From a checkpoint of a small transformer trained on Wikipedia.
Size: 8 layers, width 128, 6 heads of 32 (1 for keys and values), MLP 320 GeGLU, vocabulary 975, 2.67M parameters.
Architecture: no biases in attention or MLP, normalized queries and keys.
Each number is 128 + 32 x the weight over its row's rms, rounded and kept within 0 to 255. Layers, rows and columns count from 0. Numbers have three digits each. The size before them is the row's rms in percent of the matrix's.

# layer 2 attention query, 192x128, rms 0.144, rows 0-15,32-47,64-79,96-111,128-142,160-174, columns 0-127
167:114187115112179169119124140120061144111074141150119139145082109163142155097112144059136164167170159151141189115093090135112053158157167115127139119167159129142084147192111165138118121136119067166104191105152134115118108122129023075156069161163120079165144184134112135186108136108120137175149124111124143144153106107104185086123170133103152108113127101115094092074108116139123104075109
059:111154137086153161141151139084088112090078177133166128116049156180132155097139116083134144165163164180126125119136110144086085139137172128120119135124178146173098140133160185138127147132081116169112146116138118116066114090104046093189095116146099071132151210122080148128113119100143149145141119135103141127130126152079160074094173141095205124080126048115073111112111125119117119073093
105:148090146128090079121115130138170099152169109081136145117159140089118102139123106198118115078107068123138091153162148114150215063099099100141127127097088150116175132077147095153159143145154170072144076148136124157103141118115241186141194076115118191119122068127147119052136121151113132074114120132144109129105127148161101148137079137161096169135141140134142164152167145106101171152125
093:130184151145183161150130122147080181108105130120096147124099097159167159150143162066123163180151166108138132121114105127111066159160163142100157124131165119127061146159106134107117133108112098154077210107116125140099136102136018073125091178153136070122147202112094147162096134094147105174134160112113142104138088125095190120140164136108176095103127083125119097087101151172104090080157
054:194179124099150107154138218155115141092119092069177198136121141117142097123125171093146156107147124129133099098124045136113085099151140116183134107147142120136113099130087135152119143112095171091062154183123091145089082072127112105164144099139139114140135145145101142134118125141116097080139169102100143139169059109100209124096095168143218155088137127183112124062117128131085120126134
126:121082127108107066102126127136179099147160124103142134098167142082124099139125090197119098086100089128122079140155124125137196067108098103144114110089092152132177120073150097151127153142141164075136056157145108166120141128117235168136181064102114208126127077135135113064148114155125146076115120144139109132100136145163087138128107134161100158138122150154148186163154151097114194174127
097:109178131149152154166137147110066160140118129102131126175081143145140172127150150073124149168187138127152146115110110133126053181142167156094148120149150090116106111180118161114114127117094130183084156115139123107124115135139039090132091151181141052134152191123129136214107141106143087158170169082117170101127124109090160110146134112103138109096134100120129050081070102151141046093137
096:103174139107130196169123144148046145083079151155097119181121110167140127131119178062128148123125144121103185113110109097104070166145145121159103119215179133123092127193110162069115079095126082161125198086116138097150118115140059093096084187125140085132146187131127144184110158105130143162133123145104156141161105106116168088139135156120152107130106110141119087092113130163132089072140
152:135066136129099069096134112130180081149145109109123138100184140102106108136125070195132102106091111148114081147150133138144204079112088125135114126078084166121174137066139080175133147140155158088137059160141119142118134136106233179135168078114121202109118072136144115062129111164126131084104143129139090128102149150150086153119108110164109150137143152104135180175163135113132170170131
055:138080142107137066180076141156062117126148082096104158186186097115124129154140106195115069132148094122152148102213155149123135121114067115100142154096091133068173156097119113163103094201116123098147072140061129168112098102125190155129115112179159136130195106079150133138114160105125139076124153108125119123106150094093080121169130141152093172142132116093146161153100140156114074148132
067:122162140150133163122143133074131113154125137098118075113110155114182118090092140150150134125102169170167160165180114153126117149161154130149128210179176156139108141081074032089117216129136055109129104112159151141142150132150108059180114142129153155083157119146080102086095148094161131147107139079120112112142149146113129137120117065062075097133108108061148158145096099117130104145078
090:096128108113059157129126136162142127161111090113098070119201123138080146095133102159092137116133142152098142195128083167119135075091120128126180169182167193157131169131105147107122186104173141126051153074161099175154184135138170174073051130091129117116114112138125108091132138107171143149097128151160112115117067113118154102153100156112143102163078118162089145117061171112152161117153
073:133154215043166133135162145150136101122113145141120180110149161151120125098150104149121095139095149129074167183079086131111095140181153092103088103140080089123106131164156186183117078114143114117152128116162117144072121104182106119149121155132023133082146077122135139128111150133093179132142087109176189115109131145092160098194162125123101153149087101090100141139147109151151105192108
068:107124096190167135134081102150155093124171168104116141095117143138121163155126119140192125062144127061141090147142109111164104157058069161064140097079100125064110113099154138100134181135097177091097170163147210140109128106179101159126122134119170122101147127123150162081127113085114101129147192111164121095088122072116152117084170185128137126153135092158147193104113171130084098117118
069:141151102108169211084183188090133099172135122113103097168115130151163129103082122086099168090071083099103137145097120071077105159129130154157099216140150069075164162150103089085098100144076145142093104119130148114165112154054163130136171119148114133104148172101120126174140153142105116154100104104146134120116111165130136153191095105130153147202124144175168106158174128115136140140176
079:106102119132152148171143053116099153164148079129142146084053083138126162177164135122130094094117131144122100091090228163104166115152176154084159122113071102178143117101174159183112094108172081114161146170082099178096112064126060106163102141104096136113135138121089100143202099132114148165122094122147131129082133066139113150148157152124150162131154105145122107110110117109124171137184
085:159143108133166137129144160150140133072100069126079174156071125158133144070074104124129131129125185137091115184108094121087118124175154135058119141156119112161123150135109169179134158044089081163110131111104155061202119182140130079141072191185169119144114051158108159118113151140122142130169117089103141132126134109125161088069126119105119128159178121094121096181090116121148121117110
060:135082147040126161142062169148131080097141167122174112148129121127106141197140142133116139160125173192091098119173113128159123083100115186071116152101091138187145143160133112134101098113152143140079102190103181120148053143134090115088118183146161123098107103102078164120148164120109103171121142159120136137155130122092171116091192171076187140128113082148086129126153095118187156123105
077:111099121142087103120137135147092138159157153125175121111176089111163098171110183146074121121149062117143124078150171117143196056101085113131166080106144118105129114104133109116151097209122192031140129146179074193064172081128159148119186095102119167125108145094140096103140122097089119083084150176139114116100136149185101148168145137171143148136114106137149118102141147124128156142100
072:176191161148187133190181126131063147115126158150171133137088116182172123144148145100139146132162170159126161169071134103085091169163138115145115113144139140110090120119079186110185104113139104135141168115090150082154120105120059123133101089125097076109109130162088091130095134137112066106197123107135138060133087126142150164091080145085148138131111081129161084099095114160149068104185
073:164104061155160135137072126169181114112163078101104124119122097057146160156120126096122089126115168113117105138137104125124132124152092132165128138086134052151143148165129063099066160181172191164114124133183147115164156122163115136087142216216132099142115052142112151151117094152089144131154126121130144148143131140141105099131114110114102104143093138095165196173119168071149151124072
088:149066095126149109115108102161188114137151112122118116104169113079135131162133108134080091143095106102125128128129123098142206074108089107143145098127078099131149133105139107177117126180144181063154071175189107153129132102164171141097169166121115173086110105104117124134157118135100160111073153155109096126103193129136061144142187099148088130173087153104145177147147157076108194206090
088:063110102085141138161108163095077097113131207132200152137105134130130160119155136131160156102180162146121128150132100133136053183130121142122130103126171151107099101126089162158170160079114141212134183086122141086137095124103098136106134126126101068149143136153109085129073109149176133152211136105148155141126071201124138103135131136096128111090126049140119086083107153148142082074108
079:110198137180082158131153133163117163118098138120109088184099119176106110107125169117103149160162108118142136132107132126092106166150152109129115151136150100087129143125094122081151109098138066184106165080123125108140144152080125163146108135135170073160138119168157111137159128061138079113192099100086143125142081116124159124079098211092152156159028126155156087139124093207121102085185
099:120060088085160060138135089086168078160133119131098121093180156107116119142130072140128119095092114131131085146131139119153186062118079127129108096123085150125140157106170091227118132158126140092170060163161130146127123138159169141132150105105103195105101133124092121109134116169135150135076127112175088133112192148121066132175138076175100137129152135126107207156153148080146140166096
085:129092058147080114102140153115106118125123112132085096159184169093125120132125186161169133098095116085196140196106116148197123117089136058092164125086053104086115133113117147173142141173103106147181116116130122122143072168157100104135122132148121161173174090189111109123158141133127114156155102125154131092181141204056132090171129083125081184129133131104137177131141111147086102129139
111:122093077153087184158097130114186133092099129140094142130193082125140120096113066158145115141100112168152124098069092157092151122092122127165106117164111149070144185161082092122128177100075127117151116150137172116134112127170173165115119163141165156147113167142129176095090170118196169090169082135078172122085176107052146099129150113125138122098119166110098160161184141127075090091131
111:115144170132158112125169135134073138132120165144156124084179162177149153144172148088098167153140110169122094085119119143119080191067106150135098112191137131134104183081116055139089126146129130128086121119177086129106139122096105070164129147153123096148159208160107105148138111143121162089102104115206069154163112076104121133131123116108147105121057145074156056125140153171161176095096
124:082147076087109142129104130154154092127128159098164147123103126177111100087124138132097125114139124097142087137154136130139187146096152139167156117089136150077093164149090020130143126111132133169166072182114140137173125152110152164120134124146066176126104107174145117101113126091179071184104108178212118155105084139159115188116090101116074159211094132092117164150110134124113154182128
116:123133072084166126142158159103131177150127158130130100165125167114128158068135140105149187165097105163140108143102117160140185114108036157054201149117110120137162149118084179098110152096117123125141128110166152098118149142112067077110160158052114106138165119115087116120134084123132159137157130139069105090090107130168099168199164127134116139177204133116067082089093135116151117097142
099:154161090108118093152161158193155137109161097110058142158126150130129096118164109116115158191076101086078130114085103078125145132181099140085108117135175119148076127147097130199160147149122182144099123119076080137145173151141175110158162190123108118159105101169138100070135182113104145126065149118139166144080081080100153096183067126133107191132125119160145124153085153087135168130148
117:126125121132163108104091135106140109175142129157130076119130116129151116106079097122137118078136134122145129207123130117126110160124100160047091196160122213096111109152134061178119127137070189136144027114117153077130061147166125116122092115109161213187109113151082146104096139156156121158116116126138095122132186125082162122118106103155156138122132134132172180185109093120140173123102
121:074137094060124134151106132099118139170091118128154119136109144173148121099098131078159161153158158118153173098114132190147108168077173101163211150187143142130050143117123140111124088118159054146156156113154138108121145166110092095157094155136113076134182160090176125095078096087127191159084099103142113100147130111114130130127186157144103150116155124105058085108177165131071106091150
075:088100132125142118104116159165068103134053143177125158109155130152166130123099084137120193138134119117101142165129106174160127095080158083089106150208095157105144139098150134139161107108171094097116126084099190157083193174105200107127115144081079147117194117096170150079188125111136127127152101135133152125109104210142160078145146143126119128152144191092061127125131114131097124095099
093:173097131127108092102122129151161106105139082117140164107162109124138141135189115187141086123129108139119082160115148108086172067126078115082055083049110105133167108117153120177154163111100189090136083175099120117108122110142168148091107134134156189098101064187101154114165141180126125105188159143149162128089143152165123112125078121140134126159116092118179146167112076097207163162116
110:086180134113171198168167154122090140113125191143158135133111140102151130134162157062118171169178132115161191083102128142133113126167202139142141101153157137105084121153100118099114062118098139155091152142113170123138119132128060127104145151147114098137107173116058166141111109102132133124163120102075127096134098054117167076113172144142109065072118116156132106045101158137125077094180
066:173131059094107077123111174110139128159132135073179091085128115125152109151170132106137148151125177125106155116169094109143119121101082154177149117130164150143085058141179136098152142144120083097167142120192072076138136092159101080144125145140157079097167106127136154102071142161099125197098093119083093186139170167101096151163144192154134142118122220137112100116137131106092172095150
106:164084109137106094075131132159195085144119090093139160103164122139123100132108096179134096120082128151096104136143148125142161068072075132147092112064088128104147114106192119164130131192132129071130065155139084139131135067111190149084139116110138205106148076139168145104130158147130155103101154156136145146064132172142084126159092101147130179164113145110137181183152148105139179189133
091:123167138125161112171122127104058163106146132167155115138109096132128136144163194089127156144164153125135137105124098132087081157142174160122110096175169154144112109134046159093128130028115168159116172104129180121106142154147094122161158107172106048123118148113105150127099090167125069150213130121116091095169133130134183130105153153123166069111121124151110097090104127172104121035140
089:125172132107143178200095126127096162149113164154092122141087188123162129120160122103141166166138151124167125107129129141127087179189148165132165110142156122133049116156089162092141109100147074177168168066125125148127134162168079116151101161111119083132103169135095085170117124081144147172116106110129116121183107059105142093101124152125174134075103135114156039073122135183110065092106
129:105075113150131107076146117144175094145158113131122114101156142105104128128099075159129094069093112169107084132118131118142185074123069153112107152077060135114171153084166115176133146165144144098124064174137110135119113139113194130152170081109133213147126111124164123112153105144095121094088137115134119148092140144132085147150120079163117175144171160121101207205132108071150180193123
077:127115153118135080119088084150145095130106096154084115131178172090177108111043118167124151087084139152097133217090136154148127125144160127110136116163072115103164166134138111078109094084127124113161142127108160109049136158144158151125155143130093156151115106129195110122189180162104160163139096205170090057126075129148135146119149085173146126143104114100139118147175074179087122138103
086:120141072121061183110139204163146141117113128050113158125148056098076106128088188175114099149178132104153105123138128147155101075188133126183168081099161134108131113125077158142153122117149120154151085160150130108137121119153134128131087115155115194129139093103121140096106108159140162162136098163162141204176136150168142147114160142069091127112105144180102072160108098088067125089166
104:116113142061150171115176201171097158144074179129156094117186089121090106121124144175107120108162147215167128123120086118118098069090150139110119160126127122103116174131121155117102152129114103124115178070129116098134125151074137139067098133089166104149129092161183167151142101108117102121139091144156106097128128181142149145145135183125083170120164070133060153135082163105143223110118
089:109151146165132111101072126156119055171118099069124150095101137164122135112061105128140116098138115170115136126173184107162129143136085163137109177109084160157148159150107182148131151180086145134112164134160214105136034100132124088123138116120161194097127134095106210069144107158097146145107177139124130139146069168087104134083122149109103114122179075091100187158132117123103119132149
104:102110117134145108106098131154123106137144159067089091138095176098172089072159154083178167129139132137108121160146131146079130118130192091129110106102169093139081218159147177100152124043110104110206091198118164127116144156164084110125127126134109067139100137073138116142144138122081104152092113112189100094173169137121115101132147128134094093120113205162126103137158165152098100177144
088:097090106150092213113140143159118121126127118110053104164146126149138098135153167125122152144126088101149102130144151114101147134124177110174076149109128088118168170159115070075162128099090102141072064139213146135156181184121125165190167124152089091141187115129102116117150170118093106162079072144168117138098146180086110155113078139120131151144082144159147061102081174118130112140121
105:070075129159120147117073138098132123136117119185093154134161070090132130146101162104119030086135129136159140091164131133130124074168149165111161114141072137153111112156178135110170119049135134149149099162186132093123130171150083084191081156171058103160139115158097104132140132118124205102138117154099131152136128166132192165099153061108096129128139087101139085120094165125105118147170
069:142160086149131151098127101152110100134124149116146116139037145143151132100126156090119167107145144152150163144183064136156113163120143085101197104157152135099096193155164145118169155115126079154120188142185119125116136137139065111136134148099143088122128110095128043173103156126129174140167153077146132072205140103108155125119144146122143101101147046076051111113141149079161103104080
067:071116127075132139140139127112122107225125157157134099092146147133072075107145118100138201210143101156167127105143094132120156142066172091188168141119142151141099137111082138129130099164126146109167171109149124141079136136111126147139141098107073062122155170090168120112157131104173139097125151137120059138132073156127083137137180190141202128143117101155048098126169139125120170151138
059:107110169089122086136161167091106110111123119128200144144170082157112093182130138145125113108165077149063136134109162127085191120111082091151168159087126135153126113094130138171128096147153176092145124131096122113130102103103202156143167048189110160117127136101125173089111072130117066132137121189067139151037137131135106159133182145166144138160163159150114166097115114152089162110162
069:188168114163154174151096149169140139051097190114156136164071127118147151091132154079146160113169115169122163171115099091131106131128120121084142069151161105123115125175152122096155129083085110159117129104129177129161103086187068107153123149135180134137117094173058157153126179169111118165189146109100153105137102088140180077141130136091141099109099080085142103074110118116185074106114
061:150108139119163110081193126100108131163165082086048136090167140128118165144119166144148125116058150091111126166127117130137092080124147069110148174142142161172126129111125116073119098134200105084108098135085096149120163151129146200093121176059149100076109152078141074159126119099139103147132135093106177137154170175166109204114118098173102137106082167134163120180125165109105089130134
080:136098141111122079091190163111114090173145088101128138088207121110099087165156101178160123172098088103106104140118155160118193056145124099137134131107093118166134117077123110146073107191163143107180112131115090108133146137103179215127160066148120132097080135081140127097135078110171159122107141114112114132092166123113103210118142112150121117186129203113159150162103164132120132167137
083:137163172130138144130088064165096129104152193100170113158093174148148178158104159133146072080176135109147149086114143055098085187153106170151144043118160162084139150166150125103144117095101133126116141135129158151170097113128123084145098188122114123114184123162162137151118092165094096132180129142107157131131076124153128046124127161121149103071102059141109090066161126141140169103132
082:130160140124162146094117190117134085095121121122138164133117146173138124106126190073091159128143177164127096132115152067135083136087171095083121150143233172160101105146106156069153117089118049149123158075125112088118126141080101125153145178109121094110151152117132111178115146102097090145126083132149138168161117093190174145117118139105154117138065154131151063173115135178145058086140
110:117088105148124088149136085137132153165128113095139083097160142096065114155136056200140054127105099119116139102117115154099192093140083125172096090056063119137149148087188092176099131183180197106145083151135124155174148118142192129155148082159135192133099103149146149117142094160156128116109176106109094124098170112093094145129114111137131147163148139118148179143137137119132185176103
088:152150146104168140156134094137081148205166119069151084097113170169124162159111101156139065128154119110168142178084168072147171110117091116108130052083119180095119144152169095116125099160194114120144097080111111156152058097099136106102174147126076191110186124148142132169074138120142090082125131093145165129120104117107054142192120149116144142167101117124130087111100148136148127131165
115:158148139137106147170169204195188114071099206126122151144115132107072122099124105156098118119126089116111112165161132086141098132060124154110097107108125162119120181108126179101152086112143100117143081121048126115142162136129194147123128130141128134048166095162143051075077148120179107162118142129123137111129106165154181106141139106156096193114138156117071144115125181125152149142078
128:090096126084152170148147101129131082113142176160124163123098090141113089128127176114109135123144150135143139180121156169086087145081127082207105174158119098139126170151136140119122137063144088053156155072131173114073123071127138116137118130121127118140140191103192129109108068138137102163141159212086160122109096140120164152145149147148155134131053133143063109102205093178099139153151
139:141169121122118166119156141153174121115127147086138122101098135162088113122089112178148110125116148130087112107089071078096184106067064159130143043124153162139244125126111113143126149103091157122110072160127174115118121165101198146096121132125142177123084071182080197137128157135120092093134151163144114102088114136156146090169090154131071151089125156118123176137127148133113169116178
109:142200152088127087154096158122125121110129132156108146155145123155139118136163085105162141108136106116067171086119121156105137193160131135117157124146123074132087142108132162130140089140111144119148128129134082095124124095103089093105089093175105116142118161183079135205158156100099127158150097154061047091183166202115103168139183134175096131118161087148149069173111189060129094111092
121:158173071171147103103106094053152128128168114084108098120094142099133171111072144121092127093098123091107132147142140150163167126149071120102157116073116123189147159086146134171101115107180143189100116177126056114127123089164105102169114184130133137153068133118122135191086169190115111149137151124136066112156194088094151121156099086148104157153114101127185153144104142153126072178137
116:181152151114133127146158128106034189114120091054153105084116174100147157062173080113156105137069105099177136124129192186159141187121142082137157128140111107113173136095100087105141143138094108102132144138107173169122138081151129151111141125153163187160180081126088111125150143093111131074131155075110109141138062130151138121136136092108170141059126130094095115120106206129131102137149
056:108140148079152132078145152165112136167088070186041111109120144155163175077124124097159126107104140126059153173090133119146069146144162108107119193173127102118067157114135163076174123077157122133155122068155110085135101144121126096165122110141172119121129123102134121150165151158175118201101079137096079144113105110126075146121189155144102165176164171117138069163082139144148102115108
050:129078151079176058106163195094160181091114170164138091187121156134124141110147117092102101152121117146173154156166101112134146079099175116141138082100061106120114159165199151149072150150134101140116084157088160134103142113099162142099113153155162106191113127088064085111136156052100168136145122108090169124129125121127153082100163115108167147086136143155145104130137068095177154138084
098:167111129122115109204144112166153097074208149098160148130118120109098117218145146153074095132196088111166090102187132080113184088108071134110131076081120148102180087131120089179130143147103174105135109166101152171137129112144147159067141079119137164113101124163115116114122111144118136103156186137131200118113142111144140097121100146165129104109084041132153141122127132142135190142109
096:144195110142146196182113084137145135187174143079132141127126115172103106154110130097098104144124168101115185136110131130115096144162132150143143164143175124107082108126119112115129081113131148117118172108110108122100094107135053114094147123147157075085078126139105141166067107137167058137138159169106075147134042147123135227098112159113134067136135134146124136092094164162165080131207
078:137080096081141148123131128092160117160117117125111053077141155124149105061126130121151126101094175096093184131135074146102178105139078121135175124141159147122139164103174155102165136101112095058156154155196186129140076148140158178164106091065145103143140157098134107106165179132111159145125103152125068102188137099107093081118187130175127152069091152160115082140119169092125145172098
114:126074081103102118125130139160174119084159119110106092122176131083092115099111113191125137090096131121139087111167106129114183086084087121098109096120093148067203123067125130141106146179122130105134092140174160146160143119131215172148108078086133200138149088106151113084163133153161171118125122130143180130105167151198133065139146092187113139115119137169145145187141120110110194138104
099:118169145177133142114115174116077141066150178118184164177117119128146129146140152056138152194191118143123132103135141109138052176137149060145125093132170118138102114070135177115148156100093109121147176100047181157113129123123108060117129136166141065126151150094119102153149147058119061129164157118138096094100094108127142171119137146082133131145136118143148115076104083173146088100096
096:167175143146123145151117121093097122151113162155117155137079115172172141096165146083107155086156151163116094108064129097147097152187160182131153164199168113146067166180118119104131098069101098151130212106131093103123148130124047147117109186152121077107142132161132141192133157146113100084146131141092125136159104071139142135139094194090130124161135122119108105076099158124164076067138
129:131076093139137092105128115143146136118136089121119105099190126074067108148078086153165114116078091139119122140136121130129169088104099095151093114089106150137165132073151070209132159180182151112106067161142145131153140119130205117125164081092119187133117104134113125110154082144129126155139129111173090155112172164140100131156163074180107157112128154130141184205163125082097200171099
074:098113107169132143113165109106128163119106084172144081118170088142129165134042060103184109093079123136126146117079127152143089141168105143107104085144089113099119121136187119172123177111077083125133073152163073106126192157158128120131167159122162158124131117100190129082165190113146151150084044105139142127100100149096136107141150056149153158148179123066109172114162114114093130114118
101:150110082106077148155121163093137124083121140117170096133117129099183114141179180124127096090106168167101138135199060157124040183126113174121122167196128176126170175115062168137144154168132205101123094092157136114123127101158116085090095109122139157111106116149094161101043141191084142059123130143079151133102116135136185105151120093134131132135118141153109129125089116130139144121097
098:101108104117182172149114136171140102152159119127087104154143120100072118064105112123100132100193127098121163106178117113147144141106132179150109180142120137182192095167121175135071173179058126125117096103144081121156101131110077150136088105128202140150124150152161172154096064205118104124104135181141100118070189091158132111088061135133115158100134151094132122121135111113089180111108
114:101184151131156089088133156103131147123112153124176099124079136162072130128110181185102161186183153117090147116161150168122141106107123108117089091079155122106144114084127111114136107123156199133158128159128165115135102121144146111154119117129130103080142140174104088157062182220133070105149188149098080111053148118110083174088116118106096137157128070147149148197150117141131101163070
102:110114085126200088108170159126137128151115159128130165145074128164154116159072118082186111088144119094079126118100152144158122106141138124096150171160132094090059124144141147198156172140076082125102170184122204098108126102134136119156116159130191097101125124121169124087133102074136152155053105113172071147127147204103134106116115107085118144123139130184151153118069112085136161148074
108:134109136077101100142072115135125123038163117113127162193058129165161111099119115150131147131185118131120116137169147157137150137107094144109091094124120110088166062123145115144167138166061110211125131123138126098118077133110129126139183125190125110133138098125081143147134164186113178116131100099116059149187120148080173152167040134157144106161139161149144129171094122142148130046121
098:116135101112151175073138146142156149094067125145113101148075146122134169088119111092139148117106142168109145143111099155139081160140156127118155141188124107138098177173163171116106175106118068190115144099154102052147125149147051132163117203122113150159148103151108137186132148118101222178136082106140142124153160103166137053137129070087131084127095104106123109167156085085140090148096
067:064114141112134146084107137153142118190124161122077161136159157101170120109098124094135129104103111216127099175149116105154165115092145133127099105180122150087133172117101110125122111162151124074111165118135149176085181143137187188169161112095123104158163123103177052056132144125112190157072061138125068127143124143103112102190108116128115146139114142131080141118197111097065124128093
098:146084147122102066173106134120136122123222148112167144116151086115096066184158120151112099139151069161133105126171113118124193094108080134179109080101094153129142087052136104135168090147148167054140094155086144171126103105073195134104186076128105148096103123105155142101130124169123091113146168165137119140140102119101125206108101180146128143170135112132120128111112127147103192133159
102:127188103176154168154153135111150129171101142085190104135087134164103133111153175078115130152159147094176153104114114130056053131181148135129155132096176150120077150140098149114126108141131136163129169108117121091100104101156043140105136123119126085120094175147101131189116145097098067144136214105103148134128110093121150185102142129106138069114099109143135107054136124152184068104186
084:127081094087131128156085131106113148102122104138127123118163068144092156161157164136164128133110139117074123151106070197132189123167097145149145123097105152173076089120102109170128187121097103148080090144119078074093121068169086142146200071090105186143110161171148111157137087151137141131171094090065102128177102115099143119107139154093132104126162141173114127149179105107175118197166
112:136062120115091072079120128128150124138183111108109145128187122104096095162126078161172089125099117124089092148103120141135197086109080146167080114106076143167157076073164076170156159151140144101108077117113104150136131122099210163146174071091114199134112111118121114082138106168128144117156101113140140131114162163145129131116098155134113168141148166129160185175176113114138202193139
090:121192124128125152201120164134090141112092166120175095141060141144131169134152195115098125125181135114201169100162106128130091147146195111126122116169146155111102113161115181061088100103089101149175158101136142103077104093140079090091128126178159060110151162124162133165113127103162101172147155131125142113106092130170129124162129105059132089136147096115112062079096151145133077073139
086:139207157114161115171104122168107147143104161124131118090093140152149168094141189051103148134134179123135170096129146131108119190161166154113199116129173148111094125177060158089100126092137083152133172121157096081124104116116034112104060198123129054115138158168147092179144138128101086146136140131128104140136115118131151079098132170105141122126108124130102094099134068168155100091149
124:141080113151132100105128145107153111144173087121105133119181147112096108126104059170159088106107088142112085151110119122157201072112081109125076141114079140110155120074186086189130155153143145085119071133150151111159124133117223146154169059098114190131116098110124120072120115128136144112123081111144097142117148155173107144142134097157097161142145168110158185186153152083122180189088
079:178097091142147103132130090118159160180127091161084101104116161112142174064096087150121143095084102149130087169180139142147135129183126123152113102126135086091167145133152107159077164131136117100129109138161167062154112165128166124162118121143160125145145094102134108106155179139086142144110070144145094153111191132212128075117168059071127164168158168092145147142171082114094100109041
096:153175078117115152089144169137125135083084151135082151168120099082178101095146114133102148152160169127080085161185053083088183163172131161120069166065147127082132107134111125135175173094098093138110095082154137133159101114149179176100116098148167137144099118117175126094088156120146139132145071132118148049177141113120179139100110177142130164073145159115118136145176147168087111123117
095:157106142086171119159123219109136121165133105138108091119169126084128143117120057086149111122129152162123135125153154148108106096131149151125144151180173145129070158143109151071138129094089104086100159121165165164216127078084176096100104104155132135110091047191106095099190171097160062144113101149121115192137092112130126119138091128124146151095095121171139164109089121067125139083150
102:107135123132072133159143138138121125079056097142151167112216076193155138091161127167139148162139139121083113110107092161075105123118171105149127150170145141084043196111115182102165076146171108114121131136100142127080153121161170152101077189150143086114069125120223167117107157133168127143140150148119137101118143084107182135109125110125113164143074122138086135124089143131128148113074
099:178125134133121128144167191157111092073138111099168119159118140044075097109123144156139101134116159153081104144213066145100113129131092135118076098184166151113146115103098118143102166116085146091113145088108129153166144162128199106121147104129178169123117082158112129114132168212157112095140156059111117096175146119150150090110094164137140181129080081148098163168128082128098143071131
085:125090107150140166121133108094125160071078089105100176139163084119128103180142148093128095042136144167152157069141140117100160151131167112126130097152120105120147098109184100169134149154111073142080078128074155162094190121079069168112206112135156136177143149126127170088116128194131160144108052130144142098144132176185105148085091151103146127106134111188100115138120099177158149135141
# layer 2 attention key, 32x128, rms 0.138, rows 0-14, columns 0-127
085:102172176110129195127108179133072112117046164140138112142100144145145137096130140126097157145155150109179155125142116154073093165117140109130164127128200143120102157154076155067133192097142128100119176059149156135129147112166078167148104159131126063133160157144171094123119167124102125139143114125091111109169102084123147071164134179087093144077108147145070072097154129140089081069084
167:135198122132139191169130148102067157082096181135124101161075112108110168098126157086105166155158152097164149109110107122103103169113168141107153113163159117149092100135111167053128179078111132183122188096098131104145111105172062134124086180173130051125119138168110133169125163108130126142162142113099131121194116113118185132143140133076147124089086102168103076066126124157147101076129
143:142072123147100067092127084147150108152160074152138115085189155144092082154131060163133083111093092121088135126131157143155172104116086138132094174098074133103180114114193107187112102195132153095145055158122128141119135135104184125147169073116130178127151151112134158108132077131145118123098132147152085154086158166153059154102127095150134105178150148108138188186114122122151189152131
089:100160127116127176137124178133085147120090159130139124141086126123163162089120167095088161146152163161114159124134127104074085168109138125112151137132185134113082139150076163054117188096145115141114208086130144148133130114152134185133113160163132079153165120143170119120112175111142154149139107108093150099172073070140181096172143156078116148072085133144084071057148109155075102051127
062:134122113159087085147152096110173129217145109178102146107196153119094088112163100147128113130109115116078111139079187136091135095135184089128075141139115146127147150150118094134143064124203113115165016147155139117129146118126165111150104146142150188104076154139086189132157169185074092120129136130154072137114116121124096174079107117118148110161127140133123154173104134147184121184133
154:124059130160131056110127073120169117142182069118127130108160147107102094159114078152158081101101106120092127131113157139166173099123071137138108157097077117122185108094201091196124102177128137104157071177116126142118136124102168127137197080115135165096134140100124161129135092169135110129097153142139082137084163153135083187100078079161145147152139138123149188184123151119150175176104
146:108193146106134206147121177152080132114088206145149101162080104125134155089136176089108181160142147132139135107144117110093085173131151125130158094159182135141077148146066165051139168073138111175125192090125138115153106128144092132119090178158123084146117124166113116137119157115112145150144118119114157144186085104144171074148164166087109118095096110152095077048134107129116105076118
086:095153169078163186096144183152141082097119155118124140104111102135161138086168144119137155125153132164135148139157063135101072126151168103132151139131194170128086159206081155100114149115111091144104162111185123125112151188118144074135099142124120126177147101138134102088113122065121144131142092103192191130147105135144144089078171194129075038099127155122150142113111135068085118101164
192:130057110126129049123122107124179117160165081121136141107168156117115101171134077155150068117107116113090109132122151137163167078136078102145104141079065134101187121096200097192135094175134131077145056179133132137127136121124180123150178092102119201124141104099125137110131111148116117121088130140146101118091170149126068176119108084161132153158147145117145192199137158110147161180126
095:140175132146159176145192106103068176073123191129117162102110108097102147129150164128100144163131160094187099109119123140061121151103130139086112125146178101115111103097099122038127100085111146146150201092092102132119110126159058169121112161149161063111147172125104116129138147110186114122159137102091170101145113161111192138140090127106115085090137132166123103079150133199164091080156
082:099142155192113126078117156145101100118076138152110117163155196062119151186142117130122088107121098067147175123110138078099121163131045158154108090140143153146107151176122104108104129148153156125084149073137115151185165178145162104152133098054168083195124152127159136138143113159100157158140138132127080082119080087130108172099078175172112115131126142156166127139062136113102187095106
082:118118158111139152113094085112127144132128099093118149135136155149110120137138122200159089137146087122184153141181110073122154164110147156122067119113186172104107114148092085134182061133151124167104142096031072094143113143063216166081148042138108175093147084093148153116090138135189082149094117125111106149143134153109151103114135151155148168092156133156121147131121147147084177105129
079:149089127100078164170119168155111136109048114125094134123181104118125175152227145156161145145135091137131137122126127130102110066158078115118175097127082129081144125157085096158112157145081160131115135165048178115154120139155134095092104132078168154088108120110083171134195167136131134048113096141110165167123162103129127128133111157144150117120124109126240152122140180116128114083122
087:131095126114151129084155119074093140126063112140146144140141106109128067115131177158073121163116119083098135136143210130099127155158147072162130114147136115135143122147168118119096073078139118169128145107104112152183159167129101211211126127131088123186136115070160153175060081124146063094150143084099120119114115154134152142088114092062150173129146134115142086194176135156110101130167
088:104106122128123074118106080138115162203114107109186092093145147145152176105133069097149191109111138116108116100077129137118153179171152089103125127143151130160074105145121107140106089134176154128148134091197075147121193164132141108160081149163127127136137176104204164094126091077140144106107140170138119188107157122125055139091121140139120099101185167141071154101162152096045145137121